{"num_key_value_heads": 8, "head_dim": 64, "norm_place": "pre", "rope_fraction": 0.75, "bias": "none", "init_std_o": 0.00386, "optimizer": "muon_variant", "learning_rate": 0.00987, "beta1": 0.9, "weight_decay": 0.016, "batch_tokens": [65536, 131072, 262144]}
Each number is 50 + 12 x the weight over its row's rms, rounded and kept within 0 to 99. Layers, rows and columns count from 0. The size before them is the row's rms in percent of the matrix's.

# layer 5 attention value, 512x512, rms 0.127, rows 131-185, columns 128-255
101:44 51 40 64 75 52 59 54 38 52 45 27 37 46 39 55 52 48 36 42 52 42 65 39 59 67 61 57 50 39 35 54 58 47 38 37 58 55 66 50 45 46 62 56 23 49 42 47 42 58 73 38 42 37 77 38 42 44 63 61 54 52 76 46 45 54 60 65 21 38 38 41 41 48 35 58 20 22 80 24 60 45 43 47 65 41 66 59 44 59 43 28 23 29 74 55 41 47 48 34 37 51 60 54 41 45 28 48 39 18 43 56 68 37 38 49 60 62 56 59 42 70 39 39 42 58 65 77
096:58 61 61 51 62 46 55 46 35 42 45 57 52 39 25 58 33 70 62 30 55 61 63 42 41 55 57 50 60 52 43 34 50 55 44 46 47 45 52 25 47 54 14 45 58 67 48 49 38 54 54 44 56 25 30 55 73 60 52 45 54 52 72 40 48 44 33 52 63 56 40 35 56 27 60 62 43 54 53 41 57 35 33 53 37 50 28 49 67 43 51 57 61 48 50 51 53 50 63 46 88 60 62 61 44 48 38 58 41 49 69 59 55 31 34 66 49 61 55 49 49 55 33 39 17 54 58 69
106:68 56 33 59 57 47 44 48 49 57 46 61 75 64 40 43 60 72 58 48 39 40 44 27 48 45 48 48 44 61 45 40 50 57 62 53 45 29 45 45 50 69 54 56 48 62 58 58 46 35 54 38 59 60 49 52 62 39 64 31 48 48 37 75 37 46 56 68 59 44 64 48 54 57 56 58 37 62 69 51 72 35 40 46 47 43 42 46 48 48 50 51 22 49 54 76 39 79 56 43 14 39 47 49 42 44 47 60 73 55 50 47 45 56 64 61 44 50 35 43 33 38 58 41 52 60 50 33
098:60 25 30 58 32 32 53 68 73 72 62 51 61 65 40 47 32 52 43 57 47 40 50 58 23 34 47 44 54 61 62 34 45 54 54 51 40 63 41 73 37 50 62 31 54 49 47 45 40 50 48 37 77 32 28 38 40 39 56 41 43 46 42 39 51 59 41 38 53 35 69 62 51 41 52 41 34 64 57 52 65 47 66 38 42 40 50 52 60 55 84 45 34 58 54 49 56 68 62 55 54 51 51 25 30 48 68 47 54 54 25 52 52 39 31 43 61 48 43 52 31 52 59 51 06 28 35 46
101:42 75 64 26 31 37 51 54 43 46 38 18 56 49 39 31 54 39 45 48 55 37 51 77 35 39 49 44 70 56 47 54 49 54 72 58 57 43 58 60 56 57 47 48 66 28 52 38 25 33 33 49 25 51 65 81 31 33 34 49 65 42 55 36 53 85 36 53 70 60 64 35 70 80 57 60 47 53 49 52 62 53 36 44 56 57 52 34 57 39 44 55 53 49 47 75 67 47 18 53 58 77 56 36 42 51 59 34 41 34 60 55 57 59 50 41 54 50 59 39 57 76 31 49 24 42 50 61
094:84 32 60 52 62 62 33 60 53 49 41 75 44 56 46 70 35 36 59 33 75 56 53 61 43 48 54 39 57 34 57 46 50 63 43 58 50 40 40 49 48 48 39 39 61 51 50 65 67 50 32 49 48 52 27 40 48 68 37 35 48 62 73 70 47 46 72 45 57 55 42 44 59 62 44 50 62 17 69 47 40 48 49 41 57 41 63 62 63 63 40 50 53 50 46 60 54 41 54 58 73 32 59 57 57 68 61 43 43 44 58 57 54 49 42 43 33 58 40 44 55 52 60 41 42 50 66 53
098:67 50 57 53 43 60 53 47 44 63 29 14 58 69 26 48 68 43 57 45 42 34 59 45 47 48 61 48 37 56 49 36 70 34 58 51 46 47 35 53 52 53 55 56 43 54 54 34 48 71 56 68 68 61 68 71 65 53 43 56 23 39 58 65 61 34 36 20 62 49 51 67 63 59 58 52 51 64 49 68 55 66 51 62 55 42 60 33 56 79 38 42 48 58 64 35 67 44 53 30 25 45 40 62 41 32 64 40 56 42 59 60 53 55 62 39 74 51 71 64 52 47 38 52 52 56 68 36
096:33 56 41 65 40 28 31 36 42 52 61 51 51 38 35 38 42 37 49 52 44 65 68 35 44 61 46 54 61 36 38 56 61 48 43 48 52 44 45 37 53 44 52 52 66 46 51 42 51 72 43 61 49 53 54 43 37 45 59 61 44 59 58 47 50 54 44 46 53 51 53 37 53 52 53 55 47 38 74 42 65 58 63 34 56 62 54 28 35 57 42 56 51 79 40 44 61 63 44 42 40 41 51 38 46 41 55 57 32 36 46 53 59 46 39 51 27 49 27 61 50 46 46 45 32 42 55 81
108:64 55 47 78 50 54 38 41 53 64 70 67 40 52 60 50 66 53 44 47 59 65 55 58 56 39 47 61 40 37 53 70 60 66 31 59 40 74 55 63 68 60 49 54 67 59 35 67 38 73 41 41 49 43 52 33 60 47 52 48 50 61 25 39 54 46 37 64 56 46 53 50 60 74 49 49 45 65 42 16 39 50 61 70 65 58 70 68 58 59 58 52 63 51 50 61 47 61 48 60 51 57 47 36 64 60 49 53 52 52 66 53 45 27 57 54 60 60 62 65 53 58 52 47 48 46 54 67
107:54 62 58 60 53 50 39 52 51 43 62 61 54 42 64 64 49 51 44 58 61 31 40 56 57 35 34 49 38 69 45 49 60 72 59 37 51 63 42 47 47 35 38 34 66 59 51 19 46 50 38 54 40 49 56 56 51 50 52 44 55 48 40 62 39 44 54 55 31 24 37 69 48 40 59 47 39 48 48 56 39 63 52 48 39 39 45 33 39 45 40 55 51 49 32 58 40 51 68 43 50 54 60 38 27 43 57 42 44 53 52 50 58 50 68 46 39 67 49 60 42 53 69 35 62 38 53 62
101:54 66 45 36 66 40 48 44 53 54 55 39 35 47 38 56 53 53 44 73 42 59 22 42 40 46 73 60 35 61 44 50 49 47 62 47 58 49 38 42 44 59 41 48 48 60 41 27 60 69 62 56 64 25 44 54 45 37 57 57 60 31 37 30 62 58 61 68 82 37 32 49 52 50 46 46 55 19 56 55 46 36 32 45 54 69 63 46 66 50 55 75 40 44 70 33 37 51 61 60 52 45 33 48 45 62 52 63 46 47 32 48 56 50 53 76 47 45 67 35 30 48 54 66 76 64 35 49
102:37 41 60 48 53 46 38 65 45 71 65 71 67 47 70 48 38 45 47 49 46 56 38 81 52 40 47 77 57 49 44 28 55 58 42 54 18 43 44 63 55 46 38 35 60 48 30 51 48 51 63 56 35 56 39 45 43 33 61 51 48 43 39 55 30 56 81 67 32 47 55 43 41 46 54 44 48 56 56 34 28 66 47 50 71 55 66 35 62 42 52 58 43 44 51 41 44 49 53 44 73 47 67 55 55 53 34 37 34 51 48 36 52 35 49 63 49 43 53 53 34 64 56 57 44 60 41 66
098:54 47 47 49 46 45 39 38 44 63 37 83 72 51 57 46 56 59 53 47 63 43 32 46 46 21 37 47 60 37 44 53 57 59 74 55 57 64 72 46 67 46 63 56 60 62 55 33 56 74 48 62 72 44 42 58 55 41 51 54 51 62 29 36 75 59 67 55 54 43 13 55 48 32 30 59 53 52 66 68 44 45 51 37 46 54 38 42 27 59 47 63 57 61 48 41 74 31 44 63 42 44 50 49 34 81 48 59 56 44 62 33 38 37 70 65 38 54 53 58 64 40 46 70 30 53 57 61
103:65 42 67 55 45 36 36 46 40 40 39 45 49 39 40 66 57 32 35 73 44 27 42 55 55 58 42 24 50 59 54 62 26 70 68 37 48 55 53 57 47 62 55 35 54 51 49 47 36 58 65 42 49 49 54 63 52 49 40 40 48 83 33 56 61 49 30 64 65 43 48 58 42 40 63 48 45 51 53 54 46 42 35 42 54 65 59 61 51 34 61 32 35 41 62 18 38 45 67 68 45 52 32 60 67 55 67 40 49 48 52 70 41 70 69 49 35 54 43 33 51 62 35 71 47 45 34 28
107:62 65 31 58 52 44 60 52 50 52 42 63 33 17 46 46 37 77 42 48 49 54 40 50 66 62 61 53 37 40 54 40 27 44 51 51 44 36 38 75 38 60 58 66 55 49 60 38 62 36 32 48 71 62 50 55 49 78 53 32 60 65 49 47 46 37 58 46 36 49 49 44 59 67 35 49 34 44 54 69 39 56 45 38 38 52 54 60 49 42 56 24 58 63 62 44 73 53 39 37 59 56 58 60 45 61 60 60 64 50 55 49 36 43 53 67 82 46 40 58 50 40 58 52 34 70 59 46
102:40 58 48 41 56 67 48 41 44 46 81 50 42 75 55 54 37 41 63 54 49 55 47 44 25 60 50 67 79 28 62 49 32 38 51 45 70 47 47 63 59 50 38 61 53 45 47 44 62 30 34 53 49 56 27 72 50 58 54 56 55 68 51 41 43 56 47 45 59 61 56 46 29 62 55 45 46 44 49 48 31 53 70 49 61 49 57 46 69 56 36 50 66 51 44 62 50 61 48 49 65 45 51 62 76 51 38 35 50 59 49 69 44 39 47 42 54 42 58 59 76 37 20 66 51 60 31 58
105:77 68 54 65 41 51 49 34 85 55 36 54 70 49 60 54 57 36 51 46 48 60 39 53 66 34 50 35 33 59 36 70 54 55 30 40 36 55 35 48 49 65 44 38 54 39 30 69 42 45 56 42 69 61 60 38 59 69 38 69 65 54 84 63 38 54 54 52 47 63 51 71 62 57 55 62 59 50 55 42 41 45 48 67 50 37 32 61 37 28 55 48 49 40 43 35 21 37 52 32 43 60 34 58 52 34 60 46 56 72 53 57 50 36 67 70 35 44 54 42 55 46 45 39 60 31 47 21
103:62 46 63 40 22 43 63 48 68 87 35 51 69 50 46 36 70 56 52 52 46 41 61 61 47 38 56 50 64 52 43 69 52 36 47 45 45 48 51 43 50 52 17 66 48 58 60 34 60 53 43 49 85 32 59 44 57 60 51 50 75 37 47 42 46 43 49 64 40 57 62 28 52 56 50 51 50 56 47 42 35 44 61 61 53 56 37 66 38 56 67 43 60 37 69 68 44 63 33 49 65 65 63 41 67 44 61 56 41 51 35 66 53 54 59 41 56 68 34 47 37 37 59 31 52 61 44 53
100:53 55 45 36 47 57 46 55 42 79 76 70 66 37 59 39 47 41 38 36 64 55 64 50 53 50 28 31 47 54 56 66 55 64 62 44 70 46 44 56 55 67 39 44 59 60 62 64 33 51 56 50 44 57 55 44 52 40 64 51 57 46 44 27 46 56 49 22 50 49 42 36 55 42 45 62 49 57 64 60 59 48 60 55 37 46 42 51 31 64 50 55 50 34 40 66 58 65 54 72 67 35 43 41 59 57 51 61 55 55 57 40 54 65 39 49 56 48 54 62 45 71 46 69 36 46 34 50
098:50 51 53 77 39 48 54 66 36 57 63 63 37 54 57 52 75 61 48 52 47 49 58 46 72 53 31 51 48 48 42 55 27 29 47 61 42 29 51 53 45 54 63 56 30 44 38 62 51 28 41 46 65 63 61 64 46 40 50 41 49 59 38 38 46 44 66 63 42 45 37 27 54 53 19 45 47 39 62 52 42 51 47 46 63 32 47 44 56 44 69 54 45 59 13 53 69 34 47 42 58 53 53 44 45 25 43 36 43 43 66 31 51 61 49 40 66 59 55 56 44 32 31 65 51 30 62 67
101:65 53 38 76 63 55 38 48 44 54 55 27 33 55 54 49 61 60 63 60 67 58 51 54 49 56 59 72 42 53 43 59 51 31 33 47 58 61 60 41 51 52 42 57 27 46 44 37 68 42 48 57 37 68 66 49 50 23 31 37 47 59 46 27 39 45 47 38 56 74 28 35 47 19 57 66 55 63 35 21 69 42 49 54 44 43 45 50 41 32 50 56 44 65 63 56 44 61 22 55 45 46 48 49 45 71 58 65 66 26 42 51 42 62 28 57 50 57 40 43 38 58 41 48 25 28 54 51
104:39 46 62 31 43 48 53 45 22 64 39 31 54 41 69 47 43 67 50 52 61 35 63 40 54 38 56 54 43 58 45 33 35 41 61 59 54 54 58 40 59 70 65 43 64 49 57 44 37 49 27 49 60 54 41 55 31 25 46 52 61 25 41 35 41 38 63 43 41 51 67 73 56 44 58 77 56 59 37 63 56 48 48 34 62 57 58 49 44 67 36 45 28 48 63 27 46 66 48 45 64 29 44 49 26 77 39 47 53 52 52 56 50 51 58 46 53 58 32 74 57 48 58 59 43 36 68 47
105:28 48 62 50 46 45 48 49 38 43 62 59 36 57 60 53 51 53 52 16 54 47 42 63 68 54 37 39 45 45 64 44 56 77 42 32 54 67 59 45 38 38 51 45 82 53 51 60 46 43 52 42 64 51 49 62 63 69 65 63 52 40 57 53 41 53 38 43 51 32 32 61 42 46 52 52 47 40 67 49 70 65 74 57 50 57 29 56 56 56 65 38 71 57 60 49 26 52 53 62 53 31 52 79 53 56 55 48 42 68 60 69 47 66 57 40 75 44 49 53 56 65 50 48 18 57 43 42
097:56 57 34 63 44 42 63 58 45 49 76 30 36 56 64 32 58 51 43 42 55 57 50 43 45 48 34 38 66 56 53 66 65 70 52 33 60 56 68 53 55 49 59 55 50 42 48 23 26 17 42 57 41 57 55 59 76 69 51 60 46 44 57 46 26 36 62 58 43 43 41 49 53 58 48 56 49 46 43 39 36 47 43 54 59 90 61 42 42 44 62 58 67 37 42 32 38 44 62 44 55 54 39 54 45 49 51 65 48 56 65 36 48 34 54 30 53 35 48 69 61 56 90 63 49 47 74 58
103:11 59 71 39 58 55 60 49 35 34 57 35 73 52 20 64 41 47 36 45 53 25 46 39 41 35 33 60 49 54 48 34 61 37 72 36 48 81 77 63 67 57 50 57 42 56 60 58 45 50 38 83 58 57 50 68 60 34 62 26 48 45 30 57 59 45 42 39 36 44 42 34 51 48 36 56 48 55 53 50 55 40 45 60 34 51 43 61 43 47 60 61 63 54 50 30 41 41 54 69 55 47 27 58 41 30 64 60 67 43 70 50 60 34 46 40 74 49 55 45 42 09 53 58 65 66 62 63
103:33 50 62 44 49 71 57 24 72 21 36 52 68 65 65 46 86 33 32 54 43 56 50 61 59 40 36 58 70 36 74 53 50 59 62 39 58 48 54 50 40 39 52 55 51 50 29 28 70 56 54 52 38 47 44 43 41 56 34 48 40 35 75 45 44 75 41 42 57 39 51 37 53 56 60 44 51 53 41 39 49 42 51 57 44 42 57 40 30 23 60 52 57 46 40 73 40 50 52 45 22 28 56 61 60 44 42 59 51 30 59 52 58 57 37 68 49 48 60 57 58 56 50 49 60 33 57 32
102:45 42 64 76 30 39 63 65 42 44 59 50 49 44 35 56 64 61 42 25 42 56 38 66 42 56 47 46 48 48 40 39 44 68 40 48 82 43 54 57 44 60 53 54 42 51 51 61 55 49 24 66 34 49 58 37 44 76 53 37 57 51 35 51 54 35 71 57 44 45 54 51 61 50 48 69 38 71 45 47 39 37 60 52 46 44 56 41 55 67 44 42 33 56 54 53 39 29 39 36 56 27 53 54 27 52 67 51 50 51 45 46 35 63 67 46 53 58 42 27 31 41 50 50 62 55 52 31
101:44 46 47 52 78 75 68 30 43 47 43 51 56 58 54 60 60 52 34 37 38 69 57 32 46 51 47 67 45 52 43 59 54 54 37 65 58 60 60 40 35 54 36 39 48 69 53 60 41 59 56 46 49 52 41 49 45 60 32 48 56 48 61 81 50 49 50 54 42 55 45 48 44 49 56 45 40 44 28 59 53 83 39 57 39 46 64 47 49 45 36 46 43 68 48 54 49 37 61 71 37 62 47 65 60 39 47 60 51 54 37 44 65 41 66 42 54 64 53 62 32 65 54 55 52 36 55 56
101:54 65 50 35 60 39 54 48 71 51 40 53 35 49 43 57 77 33 48 67 43 55 41 41 66 64 43 78 41 49 35 71 57 18 37 53 48 46 45 67 40 66 54 44 53 55 45 62 68 52 42 49 39 44 48 29 40 73 32 48 70 58 67 48 61 58 55 44 59 33 46 53 43 65 67 71 32 60 47 43 39 32 68 54 52 41 65 37 49 31 42 47 40 47 68 31 55 40 55 35 56 40 43 25 69 35 61 65 42 55 32 34 45 58 40 28 44 20 54 51 45 47 53 46 50 58 46 49
107:61 62 45 45 64 41 42 48 46 53 55 52 55 32 33 42 58 41 53 37 67 48 65 44 49 63 46 71 70 45 41 40 52 52 52 59 42 41 51 45 28 49 63 49 55 62 55 54 49 46 60 44 69 64 51 49 53 58 40 49 31 70 48 40 56 36 65 43 35 70 50 46 31 57 61 41 76 47 31 36 46 63 44 51 66 55 55 63 49 57 38 53 57 48 73 33 43 47 51 64 51 31 35 40 27 19 64 43 45 49 45 50 55 64 54 51 39 48 49 63 38 34 53 43 56 29 60 44
097:25 38 66 35 57 71 50 52 38 52 37 49 45 35 53 48 55 63 59 58 37 37 62 33 55 52 37 80 54 71 34 53 41 49 45 15 33 33 56 62 57 44 58 49 54 65 44 34 46 37 70 54 63 39 70 59 72 63 45 43 46 54 53 53 63 52 68 43 52 53 66 51 63 41 55 42 69 74 53 36 42 47 24 47 49 78 41 56 41 40 36 50 57 57 44 42 39 64 33 49 71 43 57 56 61 61 48 54 59 39 63 47 40 45 49 39 52 45 45 47 58 47 42 37 33 73 61 50
102:52 82 46 46 37 54 57 45 36 57 65 44 47 51 55 34 35 40 49 68 47 72 67 36 63 48 56 62 50 47 73 40 52 29 37 57 82 62 48 45 70 42 48 33 61 47 53 73 65 52 60 39 44 84 40 51 50 52 52 59 36 61 20 32 44 71 67 38 48 49 60 41 30 64 58 35 54 51 47 44 49 40 46 52 24 26 37 49 39 43 32 66 35 47 39 50 59 67 41 57 49 65 51 47 52 43 39 55 59 72 59 45 45 51 40 63 48 42 44 80 45 60 66 52 63 53 60 57
098:50 36 51 36 25 42 40 45 30 35 67 46 72 55 42 48 71 65 41 31 49 33 53 40 50 64 53 43 50 47 56 60 61 38 57 49 48 36 33 46 62 58 64 50 53 48 49 65 57 69 48 51 53 59 54 78 45 83 39 63 52 64 58 32 64 57 49 44 53 66 50 47 50 60 46 45 67 40 50 50 47 58 33 83 42 40 49 40 57 43 64 54 53 41 47 43 37 47 34 59 61 34 54 51 66 53 38 36 40 42 62 54 57 63 57 36 50 80 58 50 61 43 42 66 38 59 55 37
103:68 46 57 71 50 55 55 47 20 52 39 36 64 54 43 36 59 39 74 63 45 37 66 50 49 76 50 54 37 74 62 31 48 43 49 69 25 60 76 66 54 34 61 62 49 35 53 31 37 50 76 37 67 23 27 39 45 50 57 73 54 54 52 60 52 16 60 57 63 57 43 51 32 47 32 54 35 41 36 44 41 63 43 56 63 38 43 51 82 46 59 56 60 55 54 43 50 52 31 43 52 59 43 65 68 58 37 46 41 33 42 51 41 54 53 69 84 34 47 58 43 67 57 52 64 34 50 49
100:36 64 58 44 63 79 49 51 54 39 68 47 36 46 57 61 62 41 57 39 61 56 31 57 43 55 51 41 22 47 52 52 46 57 61 60 51 48 54 47 19 29 32 51 63 44 56 56 49 66 39 43 66 29 58 46 62 51 54 44 71 38 21 47 39 35 37 45 69 48 42 28 43 59 55 55 36 31 58 54 56 34 58 52 48 56 46 40 62 24 40 43 50 49 49 59 45 56 54 57 45 56 55 48 33 49 55 52 63 60 38 39 61 39 62 46 62 33 64 48 49 72 42 52 80 42 56 35
108:48 46 54 49 52 32 52 61 47 60 39 41 35 49 48 52 32 51 71 31 45 56 49 50 52 37 71 50 61 32 34 44 42 46 71 60 51 70 51 62 50 34 60 35 50 30 34 41 45 66 59 71 45 57 56 50 40 62 40 74 47 70 67 42 28 57 58 53 53 43 49 48 45 32 11 39 57 40 21 36 45 56 61 30 43 74 62 40 43 76 37 48 27 39 53 48 47 64 44 54 46 46 56 77 44 67 32 52 53 59 63 60 41 36 44 58 44 51 57 50 47 45 42 49 64 50 44 63
101:27 41 66 58 44 26 43 60 47 44 40 51 40 54 64 44 42 37 54 38 56 60 53 45 46 66 78 49 41 78 52 26 58 34 44 56 79 47 30 50 45 54 41 53 67 65 44 53 63 46 47 51 42 38 44 53 80 52 55 59 45 32 54 34 62 52 43 73 58 67 47 53 48 46 67 60 75 49 51 52 26 64 39 28 49 51 48 60 45 71 50 42 62 62 61 62 58 45 54 57 29 65 64 62 37 48 23 52 24 48 46 54 78 39 46 52 41 47 55 52 62 29 46 56 59 43 53 39
104:39 50 42 60 28 35 52 47 45 54 53 34 50 44 40 70 40 55 67 56 69 34 47 36 66 37 58 59 53 66 42 66 56 69 58 71 59 85 57 40 52 62 35 63 55 46 63 47 47 43 64 39 72 46 64 45 66 46 56 30 42 49 18 45 30 50 57 55 64 49 79 42 52 62 48 67 47 39 47 42 48 29 68 38 67 62 62 43 37 45 46 60 28 54 47 52 39 39 44 49 26 58 39 44 51 52 52 65 38 40 37 51 56 54 30 66 32 30 48 66 46 56 45 49 44 25 42 50
104:64 41 28 59 67 30 68 50 34 61 50 57 38 50 59 30 46 55 43 50 56 58 52 56 35 52 42 55 55 45 66 63 74 47 52 54 44 37 42 44 32 71 37 47 51 44 68 49 50 29 50 46 47 16 74 46 61 50 52 77 57 49 53 33 48 55 48 45 49 26 47 59 70 52 71 31 69 47 51 42 42 56 62 54 29 55 29 58 54 63 63 37 49 64 39 53 58 56 32 66 40 73 53 65 48 51 54 72 35 45 56 50 64 37 32 49 28 37 47 35 55 63 62 63 42 18 34 49
107:55 48 37 29 61 38 54 48 31 52 43 48 34 54 70 44 46 40 45 57 50 42 59 58 58 71 40 39 42 87 78 37 37 45 35 36 46 17 54 48 51 42 37 70 13 54 54 62 48 51 71 61 62 74 44 76 40 60 44 58 64 55 74 67 56 48 61 51 61 57 52 40 38 27 38 71 37 52 62 70 32 51 56 53 53 68 48 41 52 38 61 75 48 35 36 69 65 35 50 37 61 60 53 51 44 38 42 24 39 72 50 61 60 50 53 43 76 55 52 23 58 52 41 50 37 47 65 39
105:70 49 55 69 49 66 63 42 43 52 42 51 61 35 55 82 44 57 59 52 47 63 73 53 49 36 54 28 45 35 63 55 37 48 34 39 58 63 43 46 39 65 56 47 53 58 41 73 52 57 65 64 61 62 32 55 66 26 43 51 59 47 43 53 40 57 56 45 42 51 50 50 62 46 49 50 70 40 48 67 67 55 48 47 47 76 71 34 48 55 47 54 72 41 39 63 46 44 51 55 61 54 42 41 29 54 52 50 54 39 61 60 51 57 50 63 24 38 56 49 67 45 68 51 52 48 34 51
103:50 46 36 47 67 48 65 60 65 49 52 42 47 46 45 38 58 41 51 60 58 43 35 47 11 44 46 48 55 31 62 44 54 53 68 59 51 40 47 46 60 68 71 34 37 55 68 32 53 52 54 59 38 52 41 67 43 43 58 57 63 62 56 47 29 47 61 26 65 45 76 69 53 53 58 42 47 62 59 56 62 59 36 40 44 53 45 40 48 40 52 41 46 59 48 58 59 37 45 67 91 66 53 49 42 60 52 70 81 27 43 49 60 44 59 56 48 50 54 58 56 30 57 47 61 37 63 43
106:57 37 65 79 55 45 54 40 66 61 48 41 28 61 47 25 37 46 40 50 43 39 55 42 35 77 54 56 47 58 51 41 28 38 43 43 36 30 58 41 54 55 49 55 56 53 31 55 40 46 46 43 53 43 42 47 45 48 57 53 39 57 63 27 43 59 50 69 53 50 55 46 62 46 46 37 47 65 52 49 48 22 44 30 43 47 67 49 62 49 49 56 43 58 64 49 54 43 52 49 54 41 65 39 57 66 56 30 45 47 47 44 34 49 53 60 47 48 66 56 23 57 55 36 30 56 61 42
100:67 63 61 42 40 43 62 66 74 49 19 58 74 50 39 51 50 76 53 55 52 63 48 42 63 46 35 46 35 42 65 42 62 43 75 42 32 56 53 48 55 50 21 46 53 46 75 32 63 71 52 38 59 79 62 54 53 53 54 46 49 44 54 62 36 51 53 30 51 61 55 57 44 25 48 42 54 55 54 45 69 30 51 36 55 55 58 62 71 48 69 40 67 43 60 42 45 50 71 47 57 63 69 45 49 57 68 58 58 60 67 50 60 61 59 59 54 39 49 56 36 40 56 69 55 51 30 47
101:43 45 41 59 59 64 55 56 64 37 67 43 33 47 08 51 58 40 48 44 46 36 62 40 37 46 53 24 49 61 48 44 70 38 44 56 72 60 57 27 79 60 47 62 22 54 34 42 41 67 63 47 40 34 48 34 41 53 55 51 71 58 29 49 65 50 55 44 42 47 61 54 37 55 53 30 57 57 36 38 52 65 45 40 31 46 41 72 38 55 45 57 58 54 60 33 39 53 47 35 52 51 48 50 64 64 62 46 70 33 35 74 78 54 45 53 56 43 43 44 46 64 60 44 57 59 65 49
106:45 40 52 54 45 27 39 24 54 62 57 47 48 56 60 69 55 62 60 36 63 54 53 50 46 49 47 64 55 36 66 43 48 21 45 43 72 44 54 51 62 49 47 50 51 41 57 53 57 47 36 40 59 59 50 36 48 56 44 44 48 68 53 55 61 36 43 63 52 37 64 74 49 42 36 19 61 64 58 35 59 47 12 33 51 39 35 32 37 81 48 60 59 70 62 32 56 53 64 70 67 55 69 74 76 55 57 32 48 47 30 38 40 57 43 36 42 69 36 66 41 34 37 49 37 53 47 70
104:48 58 24 48 65 56 33 67 45 59 43 50 62 53 23 38 70 36 68 80 65 55 47 77 54 67 29 59 56 39 61 23 37 40 67 36 53 51 37 56 52 49 47 61 60 60 40 42 57 79 50 43 56 68 52 57 43 55 41 50 48 62 26 90 50 48 48 48 60 65 57 47 24 55 54 45 56 34 40 61 43 27 57 41 62 38 68 36 54 58 46 19 65 33 33 40 51 49 59 66 55 45 46 52 50 46 21 49 50 39 65 56 51 57 32 42 36 55 42 46 34 55 60 48 49 47 54 48
102:71 45 50 47 44 51 77 50 30 54 35 30 33 28 56 34 51 36 30 50 54 52 73 61 53 61 69 53 41 46 65 68 67 50 54 64 51 57 51 31 41 62 46 66 50 55 63 50 39 42 61 49 66 41 35 58 39 37 46 31 69 31 58 67 59 47 44 33 33 84 15 37 50 48 25 68 58 70 53 36 52 48 50 58 42 39 37 51 52 68 54 48 57 36 46 48 45 65 40 54 54 44 57 30 65 46 40 48 58 54 56 42 50 57 43 35 48 47 40 41 49 31 44 65 49 73 48 64
101:47 36 54 31 55 71 40 65 47 40 57 54 29 61 41 50 60 37 54 33 73 44 43 63 61 33 52 54 35 36 54 38 35 22 52 54 55 40 68 53 55 47 37 39 62 63 58 56 40 67 50 76 60 60 41 69 74 36 37 76 60 51 45 39 43 61 66 55 46 47 63 53 43 53 68 47 52 37 48 54 76 52 49 61 58 50 52 57 46 47 65 29 46 52 46 53 32 83 59 48 56 37 51 56 50 61 64 53 41 39 55 57 55 55 50 56 46 45 59 55 42 49 42 68 53 33 24 45
109:43 48 55 51 53 52 59 73 35 59 69 45 39 55 64 30 75 59 64 67 62 72 36 54 55 41 51 81 47 48 50 49 44 62 41 41 35 29 40 38 57 44 30 44 63 26 54 44 29 50 51 55 51 52 37 70 51 58 55 59 57 56 59 42 67 37 26 38 67 52 39 65 40 62 43 37 57 41 39 29 67 55 52 54 39 51 36 41 89 36 51 69 45 45 51 49 59 48 55 48 64 49 55 55 48 62 61 21 50 44 45 55 60 55 51 53 61 62 40 51 53 43 27 67 58 41 55 53
099:36 74 50 44 47 52 52 62 43 34 42 49 29 63 44 48 50 73 37 36 29 50 64 46 48 55 49 58 52 29 58 55 45 55 52 40 82 30 55 40 41 66 60 46 71 45 77 40 27 39 64 77 43 39 55 43 40 56 34 47 41 68 56 52 69 45 59 47 59 53 41 57 57 44 31 49 52 57 53 60 47 32 25 60 37 41 45 31 41 22 68 59 63 65 31 63 54 38 38 48 33 42 27 60 44 56 57 66 18 31 62 67 55 55 42 48 47 60 45 43 46 75 64 48 51 53 57 18
099:67 53 31 51 53 60 43 45 64 50 34 53 53 57 53 55 20 46 47 55 80 51 46 49 59 29 62 73 40 56 45 53 59 29 55 48 48 37 61 38 49 65 40 46 64 43 56 68 54 44 48 60 57 56 69 55 40 46 43 27 30 64 48 35 54 45 45 33 58 61 71 59 54 51 49 55 45 57 51 53 51 71 45 72 36 55 72 61 43 44 57 58 75 30 35 56 69 43 35 49 45 66 52 66 44 38 44 51 57 49 57 40 40 53 43 24 44 47 43 63 73 21 83 32 46 46 41 52
097:51 72 52 30 48 50 54 43 26 77 43 61 59 39 41 38 41 58 65 47 43 53 47 43 47 58 33 75 59 35 43 56 49 61 65 73 61 52 40 77 46 41 64 55 70 45 56 53 50 41 53 48 31 31 74 45 43 36 54 37 38 55 58 52 54 64 49 37 71 24 33 67 58 71 33 52 45 58 51 69 60 70 69 46 60 28 39 41 61 58 56 51 34 51 61 58 67 55 86 44 51 49 60 58 37 77 74 44 51 71 45 63 50 38 75 59 37 35 39 40 53 55 63 40 37 59 77 33
101:37 44 56 48 21 59 52 71 43 54 62 55 76 56 21 50 55 48 56 47 42 36 64 59 43 46 54 42 70 32 54 62 56 47 55 31 40 60 58 59 27 63 59 73 39 45 58 46 55 54 59 38 36 45 39 60 50 70 61 53 50 59 57 45 52 47 72 67 53 43 35 55 34 77 47 30 44 52 60 55 52 55 25 32 45 66 51 49 66 49 43 56 63 60 47 46 36 54 39 54 50 44 37 75 33 54 37 42 51 36 24 39 53 47 50 37 54 60 59 69 34 46 42 65 63 41 41 43
108:47 40 47 47 46 53 59 58 47 52 52 38 38 46 49 55 43 63 53 24 59 60 40 53 39 39 31 41 33 51 85 44 39 56 44 55 49 38 65 47 55 58 31 25 64 62 49 61 25 50 55 66 52 55 38 90 33 62 51 49 58 55 45 59 48 50 41 41 57 57 41 37 35 62 61 55 52 42 31 64 43 55 41 55 48 45 57 44 36 68 52 48 46 45 65 72 57 44 56 47 44 55 55 46 46 59 51 50 42 70 50 47 47 43 51 59 64 59 39 41 62 52 59 56 65 47 57 51